config.toml
d_model = 224
vocab_size = 2048
tie_embeddings = true
init_std_o = 0.00928
grad_clip = 0.5
warmup_steps = 200
decay_shape = "linear"
batch_tokens = [65536, 131072, 196608]
steps = 4066
Each number is 500 + 25 x the weight over its row's rms, rounded and kept within 0 to 999. Layers, rows and columns count from 0. Numbers have three digits each. The size before them is the row's rms in percent of the matrix's.

# up: layer 5 MLP up, 896x224, rms 0.238, rows 603-715, columns 168-223
# down: layer 5 MLP down (transposed), 896x224, rms 0.244, rows 603-714, columns 168-223
up603 104:498478474489537466514477545518475479544504490485515470498529468503448464511501455489519507469485452511498505500538510463537485502549543527473481454509510512511495500494
down603 103:490554495451535475530521518493510508499519526544475505523481500508527466483535502514503519528495488483478466477561495489457516504502474481499520513468495501511506446506
up604 101:506521477492520535523480496502471488491516538527556464496478468511521499480526504504510475493471514484480493497485502448490517465524557467486508499537480488476528538531
down604 098:518456498504455474522546474486523496486496492542464516569428501521515480561487491482532482487506538500477489505447472499502490535472480465496473481488467492484512479480
up605 105:493525477540503495503489502508511471540490508492477524526509499479499506504515507487482512483552555453488497490496478495541553526526460520493503512530504491467511492516
down605 104:552501524494496541498519505533524496494478520514491529481466510538478472489497439476561494463469491515465501520472517530512486499532522527471499494527488514504505515489
up606 108:517484486491485546461461526541474482504505471506522553508482522472556518481536522494494503525540514491511503461538474504497525480442475516507519506515569503515524493509
down606 104:490498475493483509478499550524491467490478508520489482516503483487506539512489534514508523541508522542508485527474527500462474477522501518490514483512465497487501463477
up607 102:509491536478418529509545498470484481462510498516534491556462532488522487545500488541522524466488490510503459461510507497479520504515466506512559506545454511508463514483
down607 109:510514490476484503508487542502496516498517474483478500516493527449528465490484464499523474472467510515537515513495510492463523494498474478527531486508500502509512510485
up608 104:521506470454483502503488579468538537525488489486502542481511503534466485490522501494504495517509501490512528500523466529490483474441528471461516472494505528519529479551
down608 107:482504497521454486471529508433506537520502504493470493455478475492501497517458455514492488537481482507486496486518502531492472525484485531479505481464470484522489447556
up609 099:498499507459507509491510509507511514509554552469489475534510539481446570453488562551476517539520454490516477478513493502494476508502494507480534562516519506511500524494
down609 103:466536529479452504481505493510563480502551499484509498526543539517456469528514530485512514531518472462483465524515498530510443484526487502467464501483508508488532513534
up610 090:471487487497512477508527509503499492517470485463513482518494483533502520496536494522469495493539453470501522454518512492507516486477487483497532525444491495500520514450
down610 089:475495420465498514479509527446496479516500487508480487484499518511543480489479469470461509485500516495493498493487469477447482513489466484531511481514502553506504519503
up611 105:508547442521515514516480481524535503458463492476516491534508481511540539462519513478508539515490507492504534488475530480475484516464504475497488506497503474528479497511
down611 108:479515432503524477437479523510534477524470477509539477531537485494511518481500462514475501499511481520471501467512517530500519497501469500500482498517510474525472469534
up612 099:496553551482512518493571510489519488500494495486516489511539524509514537481507494472498509452538516513522488529510519465532477494496502489527504498461480488472482515491
down612 099:512455507503447473508508550570500496496470473539523476517518513467537503480481503511513508533508454516521478489550499497540491471472497450491490527497471472532507482515
up613 093:489560461533556467483512503502486501537534475525498492469494490494497477508433488508492511520503474517501498477488476480496492485497512507505492513523471482484489479491
down613 087:514481524476516491517445503524463464537459577470480510514481477529521531496533476434489506482522528511489545490550483483506459463513525515493498527506500497517495462537
up614 095:497510502573480526528520430496471500478509547506482521513490488519461452502505506523478516514486521507495472499475505506472512519537508522491499545500478500480509479494
down614 105:486505521530511525507518448493507474481515509442485480479505514488487470484466516484487485545516450536526472504481529511521478525514507553520479502482504468503537529488
up615 099:520501502474471453494481502474510490465477512518514526527509503491501514545505488507526474547513549537501508520508440473578500528512529516499497533454496529497498513518
down615 097:490451510481481518465535479504496497511502480516517530527475512446458475526518490509497508477513530484507459500505512566522520531467501528522502512513509487526528493536
up616 110:470511499507464520460500502504517506532535506506506504508483493502514514480477439513487511545484514490509481455521515486503526517497478513489481496476530521487492536500
down616 115:476519497474480519513509487515522523553511482516482485530547500468561546490504498480531491539505545510531526509534525505521562487521524520483514519503484528503458539517
up617 098:495497503508508517493460482517451518555486510469495494502552515487495505477504440502504515494538545448519510497527509474494501466500543496513522483474489500499483502488
down617 093:505514491501516524511469494519437507508496498530541518470499519517467496532476531480469543458476487489535495496506505506514498520500505477452507500492452477511504444489
up618 099:534503532453499449489513514519513496513472533520496509493479490514483510441561484486538535504519498522502509485500489491485470512524498486493511488481532489539517524488
down618 100:506538490509502486505482506518451483462501507480492507516459507464503542499510485532471514516524476534483452510512465520541473520493468509511526545506488521484497533515
up619 095:484525516486497482475548492482539482509484486503459540479529538510507484475465489498509510508485503527505519477547469492527518518532512511495492528483485475518505521509
down619 090:459462461486505485502509514505512514499498460456460533485484488500461496500528514455528511512499509502461481517512540500502518517462476520486511491509483507481494456475
up620 094:500524533548516483483458474495474509524478490534469521464516489463513498476495537480494500535502496475468548475522477515500504538530491459489471475502506508507469524500
down620 101:489516494500496531538496517534491499532467543496485518498492426528456504533506514492545493482532450517489502511466427484501520471534538476480455509486492500479445515475
up621 110:496484482510518481507530504503479493509510476502498538546479516473516517467458530485492460476488477454499499476497514465538491474474520471529525540486522526565490537516
down621 111:488500486520485521521423499440471490471486517530501469482495527494486502454530486481549477471499504515492538516540512540515501517498494494497512517494517509489473485538
up622 098:511470484455522495523441497546482453489512532512515497487519470498521544510512518526491480503506495482538493497506449475505514510501521510453504523523492510498494496526
down622 092:478537482520499500486476523564467469484575485479506526499445529483517501458477501485467496503503496498518495508461500511497510494519493482504480525477460476493499502515
up623 095:460486472513476509567521498513519511576516487470467494477483491454456472512552485513508521498504501502530482514508535511519458481504547511496530525484451461531515521496
down623 096:524516507514497516450493522500484491430476478519536479522513485485509556495470467471490507495505533517553494513522454456491505500447512543502474486528509530540501520503
up624 097:524538510539500513502499512492505454498534525478494473501500469561513503488513513475524542517539473493462539470506508494482558497450479475472535508504493482481510566475
down624 099:524505471496495503483498515505479498487465516494480500502474489527495495473463517491548504483509500512513458487505486505491428463504506450507450543490519481459522469522
up625 097:480541493491527512527486493491488474484485508487477525516493498466458493454488485532476492547486528480484483500492470504559513515522552508527524549445488518495497495514
down625 104:511527498468480529487473478498523555499511493540484502499517499483512489537475511520517475492541484481494519458506506485495487532496514506474511535518487493527499497464
up626 106:469535521504507474481506498486480563489442478512460506495538486509492576505483507482508510586472490530507525522520491471483481535532476541478524500478532525505459541471
down626 106:504527515514469482487456502518519484458497463560477532479483496474491502479425476509557502497466500534525484458514480508518516518502491498491533525499482500527496521514
up627 105:481548500483535511490475496447516498489502447485471480499464516539497517506476478497553475526500511458555527485497523472485485466521503499472494443510483524481460501475
down627 099:535470521493504467474557501537439549485469466448550579481514542475472495510502482532476504488494559512532497516491484486509516520477485483502479504470523514509494486469
up628 103:524473528516522442526484502516496428493529480524497498498456473499523485519490517491526494490478484503481553498488512505470513507476479484527519506517457512508538523464
down628 103:437469518459489474485489461471512541497523518523488460514490495493505485456504492478487560504531490523493502513517513480506505510526516507482475531498476493437476553490
up629 093:489481505510536513494511482505501497487540529529481512477487474467528505530486573518547517479444500543468514477525553498500516519491520512515515514457563489507455517495
down629 101:505495465523512502529496471523499501499549457481497495493559476512478497523532447502492515504471491498521502460473467534449499453482500482503481503498467517533498498531
up630 100:469513529463506519502461465504524476472492504531541486516470460499518483514485530469488467487526490432507481520479477476463543559477495498487510479526506503486500505481
down630 098:467500475506485466467510481470513493480489503509492475484461495517546532524519514516465527493477512485502480531514506501506491536525503495489491465494463514506467535550
up631 108:531450442497463478536507496511540442522476553497474533481508509458557511535498479527537534475524476452530570464512525502521493537469494502503474494522514478543516502573
down631 110:506534539551505542533487537535533508471502538491490530478471516504490520490496476512490479495485515533497503554474577492506498498491492539496497490513471509542491470524
up632 104:514475486457501504464538512502529491506504521507507546458533508518518498472501502433510501473532478519496443466481486476498507488502482477460513539521504494515503530553
down632 104:514544522542473509529506460490467500524516513499448511502484479535486472506487510512495488502512495467492492521547488542478508520496510506514495509544501519479476494509
up633 097:547488542472533456476542513505430479437488497486494452485530458536479526476471518480510480507489500545534462518504470504517484472498500489494508526481465495476493515523
down633 087:502526495508484548499471493520539505522533525495499514522511521521499507538504489531509506531534477502470520450452539493540491503520521523510467504498559486496497492503
up634 105:460506508520472469477475508525503540571506516514523485540434488451451512549538506437497523521509471521530529511453493486545500490525528489490516498486532522502491542504
down634 097:520480518505495490521484492487490506501518480532482512489501516460490490502458559519483488489513478498445487502498496499511484421472492476526509479493492508511520420502
up635 103:497482514515501502499535502514479484554476530490516514523536494475535522480480545526491534518512518502521531511531547553464488499543530501507471497502494469471526516550
down635 097:522468496489458527547521496518535541534492498449510531555522508520510479508515536495483508487467469508519487496530514468500490502508479497484476477468539448511486483502
up636 103:497497486486485475489493536493510471489542444503468515508504508456493479492483507502533495490476550512474511493499552529441470523479495493500490533513520524512527515486
down636 098:504495481505480541473507517488500474463448531541506493499502473485497518518518485525491518479503499457468457506471480534500522508505481467536477496487489531497524485518
up637 103:550459506512535458511474509543484514509505484547519448476556501462475498467507496506450519496537474500529471465518487513503519516488514434513483487493499510511511481504
down637 107:488515507515488507462516540537516497490501519464473489458520525490552526468514483479518517529528494500523492555487500485522531505510516501528447522525491532514509512514
up638 114:541476519550480488510507507516464499511491487540510481523507510538497549449522484482505500529491529546505541453458536530510516442484557460524510505511491458514476554478
down638 117:497524521514497532497499521508510478504504543476539509513527496504513520471474489513456504483464485518438519496435478490459493520524483511490499512457523479464499502477
up639 093:494518504506467516509500529472500478517477501537517485522529463482467495519507481472509521485470486508499523511433472482486513459487525466450515508482520520488506519505
down639 085:525504551477515477472510496479514515481509517507507486467491507476515548511467517519486507512522506473515538465532526513520501502489521516564511499480516478491535499496
up640 098:505510487485480520510513518529489536524450498500504507499534491464487529506514537500474465486480506499527546517504550515495479452464512470493498472510527502483462517482
down640 090:477472478477518478493503509500478504456534488461461507482477530488540480519506473478541520477541464513485560505545465501455507475517497486507493496518500490557501528519
up641 106:522495496496542514431492511496527529502518510478537532467511523512453500469537523509504512500514537523493508465491488514507454511500475553504500531519483450505499490480
down641 105:474512529490509503515481464531524483476487521509455537499521491511495478525516535461521469489518467501502470487470571484518525472484535540506487466493455516421517511503
up642 099:515509537523497530539503498494498468557518502520483506476494487526549480505525465499511504500519516468515521500544484527520506484511513508475478542528487513506498486548
down642 113:511498483466536508492560513516498567514468531499496503532503483519463517491449469503469470463518463519504480465484509505485474498503522507538520490474491476502502506484
up643 094:521483494512515528497514435506434533462485505473546498476537480568479517505506544477515566470571514481516552458490449464530485485521488528496529468487518526491489512492
down643 096:438476541471529494489504488500509476514496490492476526541502473542488451499473519533506448488518510492519516489471528485491446536528544509511502448512512495500467505508
up644 099:498521505527471507490509509485507461535476481482499453524526479489482538519497475537494521493542548512518480465497459489494497535480515524510489529512479546482498486475
down644 101:544514500495528442518485495473508510557527511479471533478488484514468538453479528515495522479504485487460488477504531529479485533517505490543465494445486494500491527543
up645 104:495469463499524521466461503536519485502515511539513490503520487536490481493514534560513490519495498442461488509532519479489518524538507511501473489513515460499500498526
down645 098:532468497494512504546477500482509499490471424532478484503473532467521527494501493505525494537517497504512524495471487435441522478480500467501529503502506468468507519484
up646 108:474506458522519494477510483451460505482511512496514504493446452544516493463518549534505489501480510511516503499446541487521498459469504532518513529445538467468482499503
down646 099:453484524516528509474506547538503499503501467439496521539520496509467469489467451440510534519500512529493501509464520481521495489482549490451484511498523507485495511502
up647 094:512471533535517445507504503512506469475534498479530510467495456468493459512475466520493468496490497523499539496528496476529474507533474503504516463545511534486506518445
down647 094:500508513469501498518482502473502531504510558489554530491505478548506485511513520541503488525480443488526462514536491524500494501496491493559502513515515490491528504473
up648 101:525473522453521490478482528519506492499544496532534467494501500508481483514477482454477510503472536516499535462500510500491489497491510509471498485497499487536466490485
down648 095:487461491510518462487511533503492509492446524492470521521501519486502467527516516522490510500505475497482517468477480501502461478460517519489556421534486511529514480485
up649 101:463450509563503495454506502502506486490521460480537535489520512531536451531481546516456491458510526505520553467485493531513508503538459464489512482521524506520501506482
down649 098:478551479498493500543488513421532501526540427479505504475480477504453549537536539493500455520481484521465476516537486477489469527534477526508498540484484513520505476506
up650 103:476541487494504493503498481484523467486527476560463523467486485528473520507509541469490498491521444533478486532524484530523480509546504517520481545504501558496507483494
down650 107:488460490515524514497532515500465526496524523525455520464476506490551507495512534489504462480546494509474537509499473486506498490461489491522488484461472500513457480492
up651 088:507514508492523495460493478512476479480446540525540458501463461526487488516492485509519505478489522485521519536456528540520522518472496499512525502508509481499487479500
down651 096:495515517500482491496475493474527500503555514465495476455506515518490526516563520488520516507524522518448521470487518540537515469532512507493501511514472518428507518533
up652 087:466490476501495508518517494481504466522501515483466549484513520518496479482486521472501505549547482471521549468464480461517495525524502482493494501497512530499500505517
down652 086:502519491501531527469479526535506501532486496470495511478501493517507500521491491513485544506535488446461513509489541530453502562483525496541489488473508469543509495522
up653 104:477509497509494461503487512513455491471508512524470473506525476504520479503541508495512486473473507526489512446500468495494526479486514514513553544535478479468513498529
down653 107:534464520506489508502511462508534465464477460477517512529459466538472523530490536507491539526474493507500522489482529471575470484518475508539475497465524468500478515498
up654 100:544493515512484521467507469498522470477511500516510517525493483491537486510480525464488533464474463505542520478512482515546487517488506499508514472482535522554495535527
down654 112:482524512532432529498523485551470505492512485456500502493499491489529503519497516497518507515493508546500442513462504510477516487497499498483476508540476434485468526492
up655 094:459522466504542496493480514519513462502493490516457503492497538513473519500514511545494513466483469444522502540537523473526499502490455456511470525502500499554533542523
down655 092:577503532520494510474511517475496459510462488503490469477462558511549521484529511494484521475533503511512504480500500512497521474499509512530478485476544509509504485519
up656 097:486529459494502488484511467486477487550505460504516524477476511510467504501470502529497503523506532490532498513508529485509461483518464453446481482491523484478462540476
down656 096:500516472507506499492556535493510506459454436459499486548525510496467471535497491478467466527457487505497522464509503528530543486505507502508477497487490495487506464483
up657 096:521482525513512479472497473469486480510521520470488531517491483505513513519535520523467552469475489478533519551510474522516497528463488461552477545478469475514506512514
down657 098:507490525478510486442524503519461499535558500497504517476461514541523490490538522478501464516494500477447471484519495536523495450492432527553492501456511523467494525492
up658 101:488495552550563507523465481476466517455458519457486487490515460496491458520508495484533482553502501529518488508508503487538510527516487491506512533494494475474468516517
down658 118:490513472539494506490521534540517455502486522488520440489530483498476477504487457516558484502495520488534563478493493487513521478479498525481505496481470495490492507503
up659 098:460504513538514477511531519520480507490461483463498495462472493491460510432497505488490544541436477536512510512476525509498529536499459573506532492508499530505539511493
down659 099:535544516505509494491509503493502505467503532536483493517506491518564493486525509493486449483492475520527501473484519524478490500545544489501523479524522422478532492510
up660 098:508505511509536510481529478516484467489531480458494491442508500516497512491494489527512520540524467473496458492480520497473502490492486519473524481468501491514511509517
down660 105:503496546500476507482503523496496503465498521533501495447516503509509480479498538467501509528504437527475504513487510496532510487530514481488505444507487512468475520483
up661 097:468472493547497461561492456501563521477526462505495541475529465500501521521532480468508484486494513479493497509513517464520519471513508504484518484497506448501489517482
down661 101:537456487541477487554550518512464470508515498514507520515464509515505520520492498487533488495488496482501489500517489513539503487505490491491495550516498485525501435510
up662 090:457507500538515469464484506462533482505507506486495484531475516490463524483518526529530517486501542525546476491484493489527442509519530503503493490521467526558478498523
down662 094:523488460493496493477526498491494532520477477518522490517480504473494489496475501517506488480494495479513539520495516498501491442495491495554502498463474447503555472481
up663 096:522504526477501494508454516498536509494524528504546460510503523516516509493506543568509488472462545486506535505519466537529551446529473467501501504476476521536454527496
down663 096:482474512506541546499496510484518532501490489454508536472508525479497528478481473513489491492522501535451470530510516504446504513479471503522509520524515494525534529495
up664 102:467505533524509442507482507460527475494500506528458475528502537497503475486546510475518560536484538466477527483519504462524508517499516498483539449494531483523513515488
down664 108:578488462507477502477502455492562468475472436472549498485521507532516526515505492468513514493424493471512492484498539522478463493469476475497485508509538498511496506490
up665 091:526530474508464512513480482516479508491521520485504478506519535485512439499512482488503531512501460516518502512510516473513520544547525467433537501530508493513481516531
down665 093:501485471476501474522524525476492521514526496508497481515497455489454458499458488489495510486504478521518493520481526486448455520517504513506501502524487472477555529459
up666 107:485480505472502503511471526519505489457519471505545494459485478516519525479473440472455505530580491512498528450509514520466441475491498519475490509509501539508524492499
down666 105:497498492521506453476486502457463534492486530547495506472505490529539442462478486511508540487518522490481474483461474510531454478546495434460525530488534500541485528544
up667 103:487482445489495460487489524495477515499546456524480507484503499482463485501518516481508524528530494505504511514518489526459546484539537507482493537511532492540508509501
down667 104:496484487496503543508487512500457498463533449498512514492505507461497485490521508471514501538507506517517468575536460486453448511462487486533517489493486488492504488532
up668 094:500477510527503523511513583478520519516487511498506532500507497513527562451493483505455542508546536463546484495526572496514526475510536502511488544504486529498482482524
down668 099:539486521482476447518512487463486544474510513519471513514449474487490475524554511516499462529543485490494485483471505485542487527513479547452469510473503460508467486520
up669 099:511533484536479551504460545479549500464470500469530513506495495511547516505483485493500497538464511507452494507484472493472502469505502469511523546477531537512469531431
down669 108:520498508490482517502434470475457500486539500491503519489494506529551529484495505491505527480484511500512499479504475503499498489508467489585488513518515485515517498513
up670 099:505534473514511545515450541527530465513474507518503522482523472510506499470496499512499502497499510494516526468479524534478524575518470511464469531507505568490522498445
down670 094:551468498522498498469491452487500468565474522496483533465508493473486516434518564484460515469506505517484513540535504538507465530479507491518495431498508454499497505493
up671 103:505459460477498453512507508488515499516496454502471518495506489504522491520495497483460468460518509450510517478477488432490520512495506515556576508533475559505497522533
down671 102:473499513525489514498508478510512481536479483537484503546456520491482534548517508486521476531520511501497469534448502482500524462507465509483561492502509514476504469533
up672 091:506470476497506485484549490503497464509508469463470513497527483436499551469480527521510460527513537470505497451449509476503497501492494470477557509479524485495480495494
down672 080:497490506491509518506500504467508506499481497546481488501507475546475505498476494490503504497446494532462499527504538530516503506479495516525486438504540515547515499521
up673 098:495440529465541486517521523533468461506497489492508487479507551497464478492511475516513492487499508476489492491505510510557513527559470496498508601474513493489503539520
down673 108:521477509457535488523483488499540494518515500487523522463498498523511489540477496541476517503489508446468491499558449458493523545493499513505444509499512467469520554522
up674 106:480518523504516520478493485452506558501516497508513500524467533527476483488493477497501510476505476487548527530505525485502502479474505527497490474470525533577485476459
down674 105:495514493441500464481501498462510528501464493495521533540488497526479529447542525535518477541528487478486508520499494513532557508498507544530483452498491449519476484497
up675 094:476476516445531499525454503501479478532460484482524511522482516464541467554519513489498510556531533482522518497464517478527496520469488509470494475560501483484498516480
down675 086:494465460519532492517474513480524477485507502479493523524506467574500544516502468487527512528522505536490514496467512506535522486554478522510513471461482507453527492507
up676 102:507500527515509497508431538499521459527501515501474456484493514527508491475483495527525480489489549471495494538544453501536502517535508517494513460515491496508511482490
down676 110:477530494449571479473524500524490481525505495459491499536505496536514471483490504474487478517521500514482465495517484504475484495453522452503475496515469482513497513519
up677 099:493498519499503503511492498487470546506492499467520515519492487520526535479484540513490532495481486493489543494467475492480537527549494489520540515517512462508487518522
down677 102:478500521525484474506506495469489506517536538473469492535507507504515506449485514532519484450513499524493506482496510485524481499495464528557482517485500519462501504433
up678 108:524495515531510558513487506486494522490504513508506506455510479516456500513490505507490484467481477525498459501483436473540541515551534544503544486498478497496544517481
down678 106:482477464460557515521491494477493493477506494498495522472503505488537486465532497466543519501467478476509505543513549507473457538510470525474480506500555497498518510493
up679 098:470476490483519492486477492529548488472521479484505541490518465486530491524518483516417495512537532481469533522531481497472486482499507489487496465467504499531503522523
down679 092:498480496494456478484525435490481508533490521491498494544511559495533512532524541464513461491484535535515470522469507477500452480494518518477510537503475491462479511532
up680 100:467492515514476486453514486494505453496500490518509473519513540482544503513515509494508493489502486492498496519480479516504527532538493510536511505492483471551521483495
down680 096:529489506491530495489472496463476480478497505509501510513471495531488473517475465489485502534503506479511523492506503522492515533523460504463537492476529497538522495493
up681 098:467520511515536516494519490478511497518513520509491446461520447516507513481522536540537486518530459495530479541494506466473507516547480508481470481483524523529491478529
down681 105:496469491540441538509454510554498484479510487488491483525517508497492512475445488503494482527527486512502505505513533498492521454490503512517534487495519530521470552498
up682 100:550479515510513497534450497463511480452477468510516516499506459544512529514553496508513505525519458474527496526515493513449490490502524482482514530500511503482474459509
down682 091:520518523465527471522495477507486536502499492520458508534433490482519526467457507517491513518442517527524522479496514505495513486490484518506529538521503494452512513497
up683 095:530519535581507532453524474512486537485485503561486495479494493498499498466557519513522455476492519500506470490484494477481520475522522512517469533496538544494445468490
down683 105:493530436472550514472443486514424483453517543516492524492538497486499503511476534513471476522504545500528515482498464500514477491475524501493521513493495477503487519439
up684 097:499518473478510503500494554466499473481483491457470502495479484570495487498490465490470523511473476559482528486458515460514519509504492460479532524487449448481508488520
down684 097:484494530460475498515495498501487506518496523523509479488529515525473475540506534531515498544538541490510493524518480508508475504528512501524473482520530495510505492501
up685 102:528466526491519484465501510490490471492536513463492511489555528500472477480491525466505485496457448472525496471551519476553487491518504484515528461505493498506482474515
down685 102:529480513520466475529489486503506432455470512514521523521486497517476493531502518491502477517557476470540498501512482506489497474518528499515491503479497519508504502508
up686 098:500453502473481502483511565478490571510525523485512495507511525504518509501558496559492507486491500454530540476497520489538474508486479510518539500507503511512526509481
down686 094:520515513463499549530469466463472501473529482505526487529481490510494492540501509460550510473506500527486488478484504464489504483503524537512539513506526499516481488484
up687 097:450532521527482481469522511506475465508535498516467495477512512505480485491472487493506542462497452495541512480494519568494509461479520508436508507518457511525485537497
down687 097:485491517485522501462492488504500510518498535509444527508501527504467446508527451505505453443512512496486505512487448466493545475508491508508505508481524444558519513493
up688 091:503522534490497512539512486485504475490454503506488508471521532510436519488476514505515450525515477505517523514470503480521478523474493507464497463463496446490526535490
down688 094:432490487510482475485498471488536488534481506545520447536500493505528515494553503511513514509512505476477491549495541502490503441510497488524492537528486533484480523481
up689 099:529573458489529462508466494490492461468526529545505477522492516479540494473554509488474498485519479460521521526512501474538498488515521472486494494492510464477506506454
down689 091:522454524512507489517497471489477490484460500485478538500534506526525489497484478514529508521485563509477497526507504440494529510477539524526493512499524469497483527533
up690 098:476521510474497522503502541534511467533467497491481487516466518472509520500489520533503548470530520547533494506525508540484483504505499487521527522458438488522506526520
down690 108:515500528483480493495516524481470508493555479514519524487525510490499460473533514544528494480511482527482476501558515484513474475513494509497484475485517517530510575537
up691 098:479440505514557462464489498487508445496512470519563513511523521499522509510511505515483498506469498526525485503525498493519477503492487524474516514531540486504520522529
down691 100:467517493542459544504557511526530513507497507486474521441510488537494457529499532499482496478535503482483485485464467483507497476508511521523558500504462484499494469502
up692 100:499521494503540496468506499477515546505482475528464474496509510468540522490526510533475508479536506502517494495486508531515480495506535491544479483511534518520500508528
down692 097:518531503481480524470479549490447520493476497513526477500460489515508474515539533519463505536471493525482507482475521504501488496544488523496454505471506541481509516498
up693 102:534521522472484460466528536536474470494532501505505544487481502479528477516548500531472504504516507528464470520479405507499491491490483513494496494509514527525468521528
down693 102:525473522510492455458478499509464506491503466514499464524488511486490469477531498494489479485505504503466501486525449527482492461464527490507505485522502479490524503482
up694 095:518446429495507516521488486529496518478509483481494504506507501512516470481463532523499482496504517524531481537490468484453514487488504488515524496514532486530491496487
down694 098:531502460517487488497519514459542483497496492498477531521491476530509508484520508537521482518482445518486517484493538508541479520461491537504500499512512521438483482498
up695 101:556520517487497503499472448520514444499488505527495514508454482471495487460491518545542499499493484512476467476510470535510508544450505471479503499531499548489457503489
down695 102:480491539522468490501497503507477464481486484539495487504514558507490510493468471492520515492568558487474521519510518477478549485489480529502491459475519466510539518456
up696 106:476495502496486506485500486454534468525463469460539496500506494463504530442466536492510481509463510457521502506475479480527482511566508450534466525531547511501575464571
down696 103:521471517495506497523447507484520498478485464435529532491448444501519543512510501465471526529520543544502501480490541552515486516494497498514478488528484522491527473500
up697 100:528524472521497511520464461493451478470521462540482516496499502479486514474531521484452482499487463512499492451501464493517466504508497516473541450511501537502524503508
down697 104:532485520512514531502480511498529553473543502536497496528486494496476482486532517521521511528486547490541534517516471490498442494517463507464472494460495541482467516457
up698 103:511439510463488503506504494521499524488500546521513570464477516503531481486522512502461498465530551457460476487492492451475486486504497519518491469489499514525479505524
down698 111:503496480509525491494512494477510520536462481494507465504462477515518459450495479480516538472504481470473513526521438465544502540491489544531491545472479485499462507476
up699 103:497513499512516480510526552480476504506501522539436489538482494459490495498515480498514544556496505531547488496477515500502521495514482526483503499496497511472556516517
down699 102:495515508507567524486473526519464519501540472481458522484452481503464502506456524546473494498529523482492498514453486524453473469504486473503491495547494475498504462488
up700 105:513515476521508556530451457507508503504483489507496464511478488493462521491506517502472479519495509497471495486492530475496426500526482532536547491506517487497509525487
down700 110:538482476511514546483485504442457509491513492507517499503491448502497476493495482536522501513501496507485531432523518465494478505526485472513489515524509499518498508457
up701 106:490477462480505522478494483480524454471484540493472482479512474475512507523487497519513462483534530474483527515539450523514529485500527522554546483473525508508434492493
down701 110:520486502482499421533522452531471497458532493476494482499518516449514476548456469525506483521456480475489486539495458571500472482491522516461512482525505505522433543531
up702 097:501539516489489530454511462480511529485495488549442507471519485525492508515521502474523498528524448464504520499489524502498480489493511481493492501519532523469484517502
down702 096:563526488471533490516472505499464511489472554526512451501513538532535502514505501447499520483463481545499520478486489506523519481523511445480513517491488457571520502457
up703 104:484518509505532471496540500484471466522508507489507498490494511496504520512514517540501490479533512518503489510502501452505483501503502517489496489562480508526494508486
down703 104:459473534503513458491491489495505478447499526528489476492529495477497492473492549428494516507477554518503495467518484491480508515472508488531512526493469481518492484502
up704 095:544542505447522498486523513521548486501506509498507512519484532510472491506518511504505525466496463507506504563475482533487508546511537487495497510502532521486502489490
down704 087:511496480530506498518506486514479476496481532448518537489533478505506477449470513505519478516454518516488492462513507444472495479514484532467516502490465493524503496504
up705 094:504505514476434420488498484522476510498450505474512533473512504529492512499512514458484483523516511501500490467508520481536473514484510468528531505506528471532461469501
down705 093:523484481468507506516545493503527503524483425506499499510519461474519505477521489508449493474498558532508512453525501507492518555502471452545500509504482496494515531527
up706 101:501521528560510524488494473507482508507515433504478498463461497494482514526488485514532486468527491476507493484511471477539514503508499475452500512468503481439534533498
down706 101:474525541457524498522499515545495476516505551452529526486493471466510487495487484527460538490501482454499458483485517535511485482492457486504452551521492508541481510501
up707 124:464526532499509498529517507495521491542458511508479496529508528486503499512514486508463461554533513526523469472484497541482458490508523511460529499508499481518481476527
down707 119:501532521492500508528483495540491529524470505494538521507463511545520500534517522491493406535523495489489516508505512494496543503485501490508504485496495496526498497499
up708 104:477512518517506486494529542511471463532526521506551514491465495482464533497480489498493504466522468475467456536534471496508503525542523465522517522494526451501533521461
down708 097:483498548506542498534512535500525481429493484496494481484564543499497467462524479500515488487504524498486518513471543512487483499493475486531536534514497519476468449533
up709 087:453504511506573485447483519535509495485511474527496460491515528533449529487511537459548491498522486502496511495531503446540510512493519504483497503501509534520468515487
down709 099:520488524484494548557506514436463514500469474487515547515486471498514502516468500503462523547470490470468549448542462528448512480485492505494475512508505486512509489499
up710 100:438501453491529502455535489491470503520518478520539489495518521496520477526534522437489477542498495520517497447515453497458491496492508513476533527508514528506498530502
down710 092:490480483458519474506530523524550477474516498519509494467465509477476497496506499513467515524451506485464491508512528503497512491532509488504530505491477512552478479523
up711 098:509494498471467487499525471448476502554473510486483479475492500470515468507481482529491496526519484488517495494537505492467470472546467527531511462530527499495503497522
down711 103:460537499533480511463451506550500557506510467512504504482533460535509503488489453472487485520529469464531496524496511527504459474511533504476517491498457529541484503524
up712 097:497451489537506529516499546498504527482479503485492497508519492512472465524494486564543509508460537484533541513488496471453496483511492490467515472475492491508529480437
down712 103:492487478533527487491500471533520492481497525473495500532484539491474510497541425489502502499520485484488538504425537475485485455485523543517531453477466493483494481502
up713 107:496499502513495552466463478512503473483513456534502484537538497485485491493503506486486503525534504517479521469508486485533499477507515538471474516462475495508545508483
down713 106:496494511516511503492507532522540514470510494505441493471514501470484521510489538497467474429504523492515495506492478499482519496510502470507478473496515541487528457513
up714 109:514479519542541450527471503510493453471487513572500462457513514553517421519502484501453491494526509509512518481504506529488526504467522513463484495494557532481469485545
down714 106:510486514536532498510515487445464497510490516493500487466544472528499531501478535503465505465463519536504520522481499503512550481484490510514509507468496477470509523486
up715 096:545464484495470522517513466507534511494526500477476458499496470506520469497503497460539491491456520494465475464506464520497509476506492497505512524466518541490490469472